{"intermediate_size": 2048, "norm": "rmsnorm", "norm_eps": 1e-05, "bias": "none", "init_std_up": 0.0188}
Each number is 500 + 50 x the weight over its row's rms, rounded and kept within 0 to 999. Layers, rows and columns count from 0. Numbers have three digits each. The size before them is the row's rms in percent of the matrix's.

# layer 4 MLP down, 512x2048, rms 0.0517, rows 357-511, columns 640-703
094:513426561504488513523606546469405460553481447532480468512517539457522488530458545473531519502467439440529538513520448569491537474473485528517548546490529528523501534523592477494444474536431499
096:445428498522526441473582487511416503472533455441492549445523516505566549531565486476594496444509511460497378474473609483428501521560472474501519433450496454465448529505361511559597549525440439
095:573562461527521465533499504482531501486493513519495550496516573544496481581483471562461418451467463590518433624485416537483485442475552508492479448432477579469535432408505422583571450513665511
096:463462517482449463494524430465454440518428467540496452462544419494559496521458568514433549531506421473481476452567469473435469536571459505472548521430446374481454535546489494445504407434476597
095:532504521545495484501455460523451487529457619457550505419514487504492509553420444452488455517522491496515607508482402553528465407523422559496503544430462528456515501537434451404504467535538456
101:575471432503476509530484481441525405456469527422476533572557491448478464529527503513610459439481470482500475514520494525510518478425507477604517512442481493463502440595553501476559416495522573
098:544565506476419494466433558588568453454556587562477469584489497460454581546565478563510504441673513564537456439655489448588517478517500535513518432383572498529553433580511515377482463530436418
100:453531604446573566504489537452466441529491513521576526468490533513559485529490429542502481597491552466539560502542445449580439514583518457511509497503500533478501596494551479559582506526480498
098:521477470495423494535578552578537433516526469525501471426495460404448448465519475573550562516492509528497604392490517529477535390515434498482550456470551507529467544525485507351492415503442509
100:507520579429483493483537434483420506526410628548485577465511467544473548519542524545512529515506549527506426440520472452501518494449510502580463506558488517550580531518520570461452561558530470
104:472511542481453450425499418552490482490552577480433539553478519503458480408424538493494448472530459438489348493509489485548523453429518465510555517526491490498524477454452524580514456495506412
103:396525557532549528457495522479517596610549458507569533464540579449546539529475460430495510496507501436520421485485481495466493487534490460480441468555472456517420442485489561527594524434502366
095:514518528537526417545482509521460554491436555463519464522339477577478522444448515535469500536435454450526537463453432565414548448485397475484479543516482486535536468560539485486557490486491572
097:410474553356461590509544507463450554476426472506497456442525569530467544573459484479547550461464454541443510452507424508501461483535505555474447476499447567442536534424568465444458497521434547
099:547520505540553555571522643487502473491475502530616518429523483550520479566475542547515425514546516521551509545473476440534495557576497516506528516489515503516420511499567543492421612581463470
098:382541507572506500531510463491509480460469494493457554549553534586511537435528519581518501425469548516571541496612597469496453504419552420497499561495520447379619513462430513586581575442520539
093:556539498504400550552475615492505528540545447519530486485500450512511499505435482475416445454554543513461488423487535490461474491658504592426485467543449413495486561539454503546521524459413465
096:507469519598545522498516560482462455521476395538398441477500496438477575442488607493574484443427454475549476498543469496492454566508531478503540468463442539475451488546576493440590485521515477
107:522448517512592426488441556446520497597446445515448527499542540476485574523423517541497456479486517500570501557468477481571459368639528458498560458567540499424464539465516597462479492402525432
097:434548470409519437490547452571471555525457582459519551453473556560390541545502520448523525505415516493512583452512459463499498521484502539606552449499502458495563519463531479493555521507479507
100:524384484476492469491481530475474499487498505424486455595440594480504477457477482469558512586509484447509455503517594482507570478561560501497473533556551474497516487515539500483567596420565545
096:519539435488499471562489389427446451489485546567441452535456393544370475519488492581460467558404527557455453436545485492427525415444508541539476457608448456492479489476520626463408626555525412
100:552516538534507476548480493463496488557549530475505518406507502470467491578514428504394572496389565577554512581508542485493494497534442597559485462483511550513520469482495441451434462418438524
102:477516421600441500546613491484440463590554426455519566493534501513457475543518428468543475499517492511493550508411486516412568519490573544519542540488516334488477453484523503455538490487481524
101:538447513465574497471509422472454493539490534501539496447537427438475503527480587473496519471525526470498514495457431520478500485529571501541661466485584532525476495475527547516482601578528503
102:471384459412458531579506512489540452481521518514527512528452458540557426540477487577437508482508411521435552587561495539567524515352485472586527494462496523544518521477527528481500562548493483
103:439592486486436488509501567425551528454488533561524451520398521408543512487502457432432543446551569560533560390489536493408581668510543450458487525532481454500437488571482484658530500450569557
098:527474505535469480548528558467513456527482526485555494580504442457410457501545466500435528426550571461435570504510512473479553513495524528457433496468462574554503561427479434465446476498539561
096:479461554428418576434482552477372431555459424564524519440533525492471438523528558495501517543512473514553543558481464482512451488425440521422483557529510533451492501534467513550555578415424509
096:460562439487545493447530494444453551399527520457399486445438538387575538536468486550431522521493469499417357480472470489509457567413516501445493477481450572408525543416463488467525434514425434
103:507474447495542504464550512543558370404562410459489541588544463418471422472500430502454535505515474631522516492529463551539503526494526564491515416650576512538500458474484511423437454491479500
096:523610528433537487536529559607467507498617491439510523520522432505497519509490508479494497387454439549448487449543537533425474517408506576485516442532493526584477495509424454526530494476541512
095:604431535496512504467413503488474617457508499508536488581462480573513508487531538443566568536495497531519510556527409479533499471457491396418519572600394390489485496476545489538509401537598519
094:548466427499418529469503447460513525471463474541620516559429503441381526448437491480568509420444548575464420491454512480615464576521529443452475462478474483404608523547487532592552581441496576
098:555534516512560489536578555559544508539512529562516575476510530470610455501492512576551460452359583535489544558546525489506506537551547505526482572492455539590496461508547539504522572507457390
099:561471498471521491541489508553517538457486524425458505401523492421487454641409583600530469465416439448506501494415581460527410426477568529536525618416502523559597500476492515439451487477577477
090:532490502526525569556599548370520470452551443482488488427395531476589542513421521480547454510584479481525487565520438392517414478582438500502512474412531560431477559517445482443421511495475498
103:514572418519602543458577562471485469554500511475494513539525508484506517551481522461548444450509475534463528474506477501534519520461552517441434546410557490494522505497459461485488508520451464
098:523540520479486515521468497410573509489513466542527505537527519523484548490568536588460556494443432439477554497473489543577557559503461512494387484514442499484472553491420488425467472458495627
094:501498498523622490519544510529472483490493519590500564511523444367522503560463469464540485595597505564434553555572471497497495514407536469534541495348423504517507438526429546513547443510466461
089:491500504573560569468431538507490532489516473521480545453449560449473537524489523607523539489551470573526534495446488506466470535544542530503453546543633523533425502589467469495475655409511595
097:502507537555465462465553467491491461511537491475477591600424488513535515547582521521498512556536504468574501487504414549483543468580564504478601490465535505383430498416424513463481545562502549
099:440495468509523552447569467542426466484432544562499598500614506424514477478538424536544475539534519512447577475486459414512483545464435519421565456410497615418491555555613512438455497520561487
095:454664432576459511485565454494575486456535557609476389518516557503587534520465503513486541508538467477516506552478442517551537415510493469637470495421454481543527431522535386549445499438426535
100:573442380523560552452486524490488518534493483461480485568433639554516558528442435553556456498499490517434488480608535495494430463440501444419515524490586449440541481482526547508528442416595488
096:425535519507405507523634532493519499484528604466516509470544546532556486498503460411499485422489415534452484608475520641503439502427443441540444560567444382505531478544419579489465444504565462
100:520510482494496489529514653514504559601500508517519518504530478516491523533468577476496534613554565558536546490523470567544452475517487550542490498517531436570509490477414464520499443481493495
100:553602558501489481493532512447562520516519507580494509397500482432499492509500466542436466420534472461370589503493427508529533570420529484562445518470556560534453553531535480553506539476572450
097:428524483530504390493441513542449633503451536443494513409442499514547528429524533668523536421480544561528484582596452510512392518544553537587583547509466421501509450500447469589437464405498527
092:499533496576446550475521478476515464575536556536601548541476519441479462464476585479583468574463469517490556513464541508430443415529463648477448451512490520500516487470516500560512477500468496
095:423474463523521488486484450508477512451579533417487500607559547420504522422496452517525507617462584477495525537588576462582581517435638427490522532489505507492435604506415399460509597429574408
100:598534453514494521461461452586477426474483505435486359588519471475457511440541499464509480489468469428489532437499518593498447478520546455490502587435514538579496515617458557513472494563388466
100:499526481527518522487475539407547491510522402493465503525522578516556569447468525602385513485479624497524468465523493479476534474458507527492534481537558529518462524538492476496572485460500557
096:602499485431497463613432579463411483594478418467450510491407549526428536507406567500408460476562428408564457523504470525615410603567506579456515426538469489514512392507534440425417502461564403
095:424495470449585507481537559367485504436554584455494472501541502459434614492444518465502514538549486607477470520455455437543504483467463503513492489393529456467540521475476478495602470442501426
097:553559538522570579556476473488495543505568466454572491479536527462406512433501543564504550448520534454425404462449535426535546526477499493490488449474390528582441482569483446469606517540494525
095:462486564517439509430547482479531537533436547506491529495546472436518518559464597569516498492460494503483510516416409495504552498433461471534502518479574468502474513459563518458470441452512444
098:436412637505494504485579542449436513513516473491500584495564571464467458546460510518557514507438509478483545435396465519599473519530426494538475469479488551509494547561465627583522449534480456
099:526470405471386543606500555520546513495496509576551433457458415554510463391503513481492466463505659526501451506500356516405533558530560465557418608411552518486510494554425450483531518505558437
107:510464469501569481529586420494569570617483470509477536447500431486482499620450512501476460588471564542477460556504523581531586566454495487476528522568503479542489426566435456620444495575442482
100:508532515478431440431496437527519532589494473428477542447624395425517481468497552542513519493510414509399526486493512432483482465536538577516563489468572532432457535480537481607447500519537439
098:473409499384436469557489484503521446485544553488449511411546489528492468429526415506488507577575544485526465529503424458405689461571511485581570501407639586524429480493399494602492500453521542
094:396472470525582587451543604461583458497433572452509494507494556448502500504529477477578443456479490473495541463503554512397552513561438512468645444490518576469513494485493518457535455501431454
096:507433506526505588441649537532520581537505612508568466488466465527450519463479519479448554489562428475481552471477404534494402520430486484472508505565460516533559482509477544504486568512441472
093:475540454401533542645539519443531577506439512444450549436556404494529552532613412508510518538458535536534606505554441520428533534512418481507499461377476550458489511459400432472616442386479432
098:543436525554499545516466506659578454487531525488533503424468473587633513577528473520464492498476474438475553539544558565574532517448538480466508401417503410595534573466493417490496555465481493
099:425465563510559486542493504539541457429483597557559518426496575528455540473527499548537494562426468461396456557627464473557555467491550442529468487449546480523411478465450592466553484407354490
102:492359385507479400545489504444482500553485475476399536567511518532486517548519642522524569453628601520475462489504569473552555532496525536513525457529492568368634351434554453461500485478528478
104:448537441540538491521495500557466537461474472540464462541470517567462570498449453533531545517516515562458513543492441472438488539592464555434497494466499518457456492438529574416502559498538638
102:456482487601579455475447559473474529546434565517531472440484421561444417556497505567557466514464521545395573568491534542527387454469484448524578517575540496537501511550532454497464446476593529
103:542462521401503413538432524453548485595517510334479423555561502533507476431558449439450475497526524456501480468529513491536454540515504443538479540557647605457499479519560502418496483451498529
101:447600526486495479489489574493548457478481386554441361453495500534473431533557525498519507537429569527563504538439578480415563559608514408469475383412592488429541494525480526511470575470480508
095:475491481376591461520496510513540516542463501459490552494478473455474511521502502603460478489458503476560558537454472489549517418561484438502589519530536505532492487451490516451488445523460551
098:487469459408540542553486560504506507514531437522383572459470441432554493447381454593499401511525524395507465556450519571462493474512575535538523504472534429524528507554530519626544543507510395
101:529508496501555525469491578445466460507491569547605464517469488542521481530430571585575434431394527487504607504455517412575523514482546379550460523430592578490495487452464362506422498498501571
091:471564422466447520534509603494453568473495541416479519519509441438495481482575491417527391488396532513493517446523494554434497462441467470604436433496494501593458531483576506582549475389405474
097:438472446544565532506398508554386503526485571498390538504494537431564562461556443374483490501461452555536401573502409608498472480509556485507476441505496479517538500565566490480481560551453565
101:534535529528476572387479518527472419514506515433466509532532511504493539375618438626517492468527409452497428531490491592515465445483566423463443530527447516548451471534420500533554508490463453
099:465429448463557388527485564546526452590474498541461566505423532635520475440510526475469575391558499499519507534444517508459529514478478553459445505538518545509467454367462508551476456560457468
095:505444465602520513589516443442513545518481378435453462465625486458539530491507495488490613488494537512529520509471537401525496427474507515446490468428572537610571504376478513455468551540516500
103:506566443526442498549458549472473570518495531567556535441482439535432429443477520500497499422515417521543528523452493579461533451520477533626408484528493551539471546543527561517530508492429611
094:580471503503539504469529510431470501515429509502463523454466470505597439462498457462490489501539509497372591488502601551473473523470571508422448451526434645379492452529518492468471593453455526
099:502508499506488425626424492511501527488535561522385609531499494508514576496525427495505570548573528471499385488566513488423484459394453509511489562528449536496574468428436540434575500538418442
097:578510501460504475444514527499468501455568603433565500537542481589519490488544508447483546439587493481530497537489530488494423462492346475482603501482570543410491482546496454547539510568476530
098:490471524462544479510543477467462389485453524481523496563521458496526536510476487475512515583583482563539553485495555523508446572590575513526511434528390490479452492484436471503541430617514476
097:449434490500488432624558577540625504395466450476432493451508514410458409494561606528450574431481543520527641524471461499458409536626424433440493465424475512613558520448517494543482453498382489
098:507591536562559457502576466506495554466532490578442510510523527580472593502561488464506600491468564567463530510444524462528474485478459511468431472539511472507515455515525538469470556462476544
098:500460528481494549458508518455520534491513476493579468480416543478518457614577406456527514512540561591467488520428508562442410510520448454498483485513479477495514437553491479505616553577486448
098:558536588486426516515584514492479600570550506593442564426524489470461519481481510429472524554479550538427459587468506547526523527433511583442515511388419632505648508510486571578505481443466540
096:503583535493482537514526539504533548430389480494468528529488555458460503525576472477520500559535551444567408469414447486446481548535504425505485581534571431488535536463610519472525496567516363
098:436539532601458455578554482471423524458556614574418569565488434410485447569517524563466513569435449465496501525421594479483487504551457453476523523413486541474590443477567648571528494561509504
100:447432474472390554472510497412506486497452488452445506479527423437474476519583381582454571448495538489576442546480487540521504478473483521375484488458488434415566563567469564409474548542444466
093:499561578557607474407494465504584451517504518531404506514487551517562529571589498521487450393522529497510562510487525553558587507523473516403557524525507512612547532477494438508439482494473538
091:407454513474398448488418394533501493493467567623579569541457421478505603569502545470587457519500508523468472562492539500524522541492605595498601551472560486499433558560563529453592427543484466
098:428510563521520456499413524457506494501550507556529544430402383501524531527468500513488512548507525527512505404548398444565521521468391534444525506525415587409510417547536493526584469551616572
095:512555566473419582467430613503542467508544507498513441533488436535611556542511510502408510465480481534564429493594522556477639496539566515530472504452471493530503490504530482518481526445456582
098:521478491481517473532522431524560527541469452443535573561562513548451408520498418496493464450479485610410542513456445421460508483472454488482497535596550462498505563542482459463400423491535501
096:586442583558496475548405391481433560438549483528519550505518538462509445506466519560515470535463510537490573483528516563519573516566547502502561548566514371469506547584408432538588507436492512
100:485535464435484440501494415510483460559462491526516559516502513473537464422548619606509441411554508483417531493471555550408508606584600574475474528506451525535496373480538521585449423574536519
093:589519613456390493458513507481573449441532556468522458467589499550465394512485573457421528521460467494472546447494581555496521462567502489506474493549487504435462475447502557500536492480498548
102:552581545484523566475498575483529422613534567602435473390514435574416401495470504450501520556429537450565570472460429481568554567548444466484539358453332448468420513543505549483522565556465485
096:482548460491507539431512577518482356476524505527573497464498546560567531549474458435517510472530406475485428476510442444437409536446477413538443462515548519674447504515450533441540499469576551
094:469428518502396496494509492422479507459465506463510508521535585631537501600529512622583531509509496491499519538563428549509475542472548517509534532476522450565497459530465530419459632441560477
098:490489485543522532436450488428491487501505473427507517467538496537513480526556455548620476487547507512442469472542491512595425480509425527509526504504461573479511558563399465407534582476466666
105:478537541478509559476491491529481516459451459550481476462523566559504578521500522495498520510572500466464483532530457488469460614482540489467441455487560521549452449556408454499535512513529462
103:507493525500520558532481509542495537518468491477472513580528561622523497532533502519504450446543459437552352484505479506543407559479511421610423438487571512471596539627523533571456444505435446
097:411474476491449451457463462417535499559466458519538479459457475532478432476534575447537463552439469540542496471503560481502547601502521490523549471544420531556506521455527543463521552486500451
093:577473591504473494476424501482491451420513544547502423512442528467459421450443493518472445473516517480519498588509438545533497462551538493392476482448634517525508519536523494477532606509511561
100:457509511426540582559521577477434443368519629604466471579451530475524498491449365462500474529426468456575477493485509432490409463493452417509475480567541518478493580533428462513475568415526454
096:533491543459596439436470607536473422478461442558522566579603532536455546374402544549552524502518509473446408528605526508441574472547418490510561486575539527513520464509407611503488497413459461
100:547485546440495506603465521563446386452532341522483591571544520485614541525420545465499564505603518547501441454511586564467398484419596391521523486599551573504565509588488472493519594522543596
095:535512407516473569557535471475546439466466558626449456498442477567630495497512409481442460534555539487495489573413447476583544540546486522525432454479524523449458501453493420574454521541454537
100:468494507477461449564483429520448414485457453502511452468512508502467406463544482588532492483501484571522448480527551558431445467510501534486539544506443534485494482494496519531505521553484555
100:473509531509545540484486555461511529532523386567483570471429549460502620462464539490453455497561509448472551474496527591468546510497443551456486458469483514559475553496529514493491509513465535
093:532619495564474511458494496502448521477548479490319464461508421567498579522486440528530478523459571533480483531537439349505546534562540603531568476471509530548401444522508549556411477431496449
102:445484568443483551506565469519434515456478532525582485480457431479438471542515606484432468582508453577517539494507463487471520569631440433506517550535421517552508464560493487530504493504437508
099:562439461562401488459497564469430591399514493515485475575497509553415499470518500504456530527514484392558513488539525506534504509413426473451535509537483547509451432473560450571566579567516556
093:512485538537560495595570440447482544471476532466497397504575467498499590476474495593513394556520551418482488571583585473547520549568523486498467408476514502443566498553487495521548527518486424
098:403473462476523514448444553533422436573476478484563490506489468519540556592507455429576534492495575538525482487390457593563493523440497421548424519550499537511476385492386528459492497391486491
097:495478483479434469455470488527520476558545511528449407495439477454460427514471466515507423443543424485517465467538492551532548516537553505466562476471497480403435473476586419442417512471549619
101:503474446416560512355579492522480591447471431513544574515469575514446483395479507554481489516532497469612613505482504530504525596499510481524441507513435494477449515463477514492451509428469472
093:510476540427422444482472457514424501538551523557592448575440455517397517447436494482505464501477461512530503510508476527462532442509503423504507471410457569515443557530432485540519466452469409
096:549587544548445453533549555554449437522613502572515424421584519576515453443533524495413520463561372414549490539491509534445577532466543428446489462428532503511473475592480402493456526417555485
093:382512524448495519439445541535545424523541468524517549496526613602546540435532530450451538485592453515453491461463477521527569451485530483468563549445359517436470497435473512446559612439515484
094:529419484506525545501442561461446461483484509557547493475579502598553491548442534534449608480598379538475425442489450586505579583438445524531473526479460505456563512415501536468478473496395454
095:445487491568457510517472421451477513490524353498481582375512452502526596545613500595479420514454579515566553476415472402557492465512458413460470486426550503538496525428556594511532419502508531
095:526531491605409354496552431431493541558447489550551451489501441493396539505492499472444362466504440496477529518446523572473549528538494515417454528474434484484476498494568501508519472445484535
195:542560474447452588472500468495541549480377458565468525452489559498567538587471451520570425462501490462613568470513468554482480539512465479486492445514515571450483474553537559514435465509459546
103:484450523570549470511448489447489595382510489506496507530481512549443469527448518420583470463502489560510440439575541483462510557521513371534488528502588447507466447552457563490533478463516556
099:416474562434525552507472500484555462468482443507582521545466436496473451471432596485528488443560476544533483480480510544523511472436402453520507509463542541453486529568552531464451506544491507
097:399585367473586410460458411573493436458413492474461515467503522520524511464543541589508473497534538527521481528508544525561588493430434519543598431490449497497438464529400444459496539487559587
100:386531420507457487573499496494479463547555534628492495505428565533491557448511444554516502561582434474491467472512499469567578423509494505321439499489443527463511532504474490414468612447430490
099:441458486399385571451508504526521540581524472527547462560472633457578419529463439473391511540545443472474435585577415523474509563462526588460438489592582477499455492570556551602473539453492433
095:456481553536437504472492572558425463452516489500512588522554393468422548437511516493556429447525542445485477476453560477462584528395478457501458474533456491480524423598491459505502606456494541
098:530417536565537497468566454452476461479478528417517489508517524546519461597443537466435544496501539524506423551545558504417557505564475517426589527484561465410379378479377485532479489414515562
099:551427540445525419524509444562545464502401464466511558541535475550540470508526543462456518472491508614514540454392516446487467565527535508576475443472451573527466516509514436492481466521472479
100:479553502448546445519476490529441489442560519506427455474466499442493566584520430504519521424511532573501519503480480526400457474545623473500394472518451543487495390456569534498500495545476486
097:543392510445591476553526512480462485499483448524502626449634487424530478516478561418444516602547589521484439538432533489489477400522545487462492528450538552479586528514498560473610489448563521
094:450495494512447466540511440491477513527448497435355480586516510575644482546529456627566562565438517538509609457329441535554584527529506412514555414437425575565565446552603575418550522507573512
099:455473460418578445470519521509533512444464461561548622487519450521496527424490554449495481524548528389502501552485483486490460472472501520430509345476501546562571435512535506477506544488541534
097:567507508408509477456513528471460424427541494568449533501509489493459474481527543573528471485565630505518485524443569445518497527533462529552498406521529500440508452434581403503470464617409561
101:575522475519507479530464434484477462579480533498543414511468581597518446502564527515605538495506542526548541528430488526405493433524546461571447580467534499493562513477455433386335584441457540
094:452533518516393530544491488528512485460481581544560491509514427539493472469476473521546502491467490508497592508533533493498463475510536529491535480403520517562522504436468498568568562462487520
097:485483522567439538505492529592580584570626469521511482459416559534557504443404525493484541532476485498440453497502438381501476493513564481483444489498435470531475547446472484527440502490531549
097:501409515554525535544493527550471432551537455485543597445467449479478481566473531514463509430595468513461478503527455496505495574515431429502519567496531550430557455460519451552519483470531532
101:433572455524488493414501424597485562526471402570562456555475601479482520517473568578508487499479508407482620453527521456502551571431554566457512456479428479522508584416483497485460574490473553
098:478478431379481423487596501503534501552503467523461444571495510376456496598479502498474509506409512485486541564530558515515400476540538504469543510514492516528552529508474544566615517538464448
094:439490513492479505549506463489563543476459502522475492524489340474503551548424449516618512444589446499450454577520458533529420441464573476429405522444434474439524485499470507495536476396449532
098:548527487438401504485447451632545464534513530487444522498455579567466464514598489409459390489547542452524506505500439528473531519553572498537397457475470554445501525510468453503469366468435462
098:416483475365516436475502501506526547580456436477486514533510443524489472519396548468534509489514487533485568538473508558557508442494547424494602459533556393546494519509584509404526474529459536
092:428462486495459422551490510470541475509493539511552428509465483570503514497515423478512448510538525527455479590512486458425613478444486450493432541502429503504601573467585506546490527483560455
092:562400546417512475527456505502447546574455410526468571515544610508465371581521492457490576450516488420405510449606540470550515411461484579517485559436431463566438496464572492514427457508414587
097:457441438477549540496490482498499454480589490478508539550502502423513521528437526483482576548596512402578538382478487510584596548580409517484556473439453444520520547512517472492532493470521467
096:488503425492512498551503333518494475440555510451414490512525618438492507550568445418481487538461502449524439384501459537474518540504494476587515528388429460487472505440493531474402532486564488
102:495577430485566541535499510495415537421478510517467487559497529496588491523428463630485488470456423498435531490472470489543470528479403428552495551516482464497410544442482431552459479441482586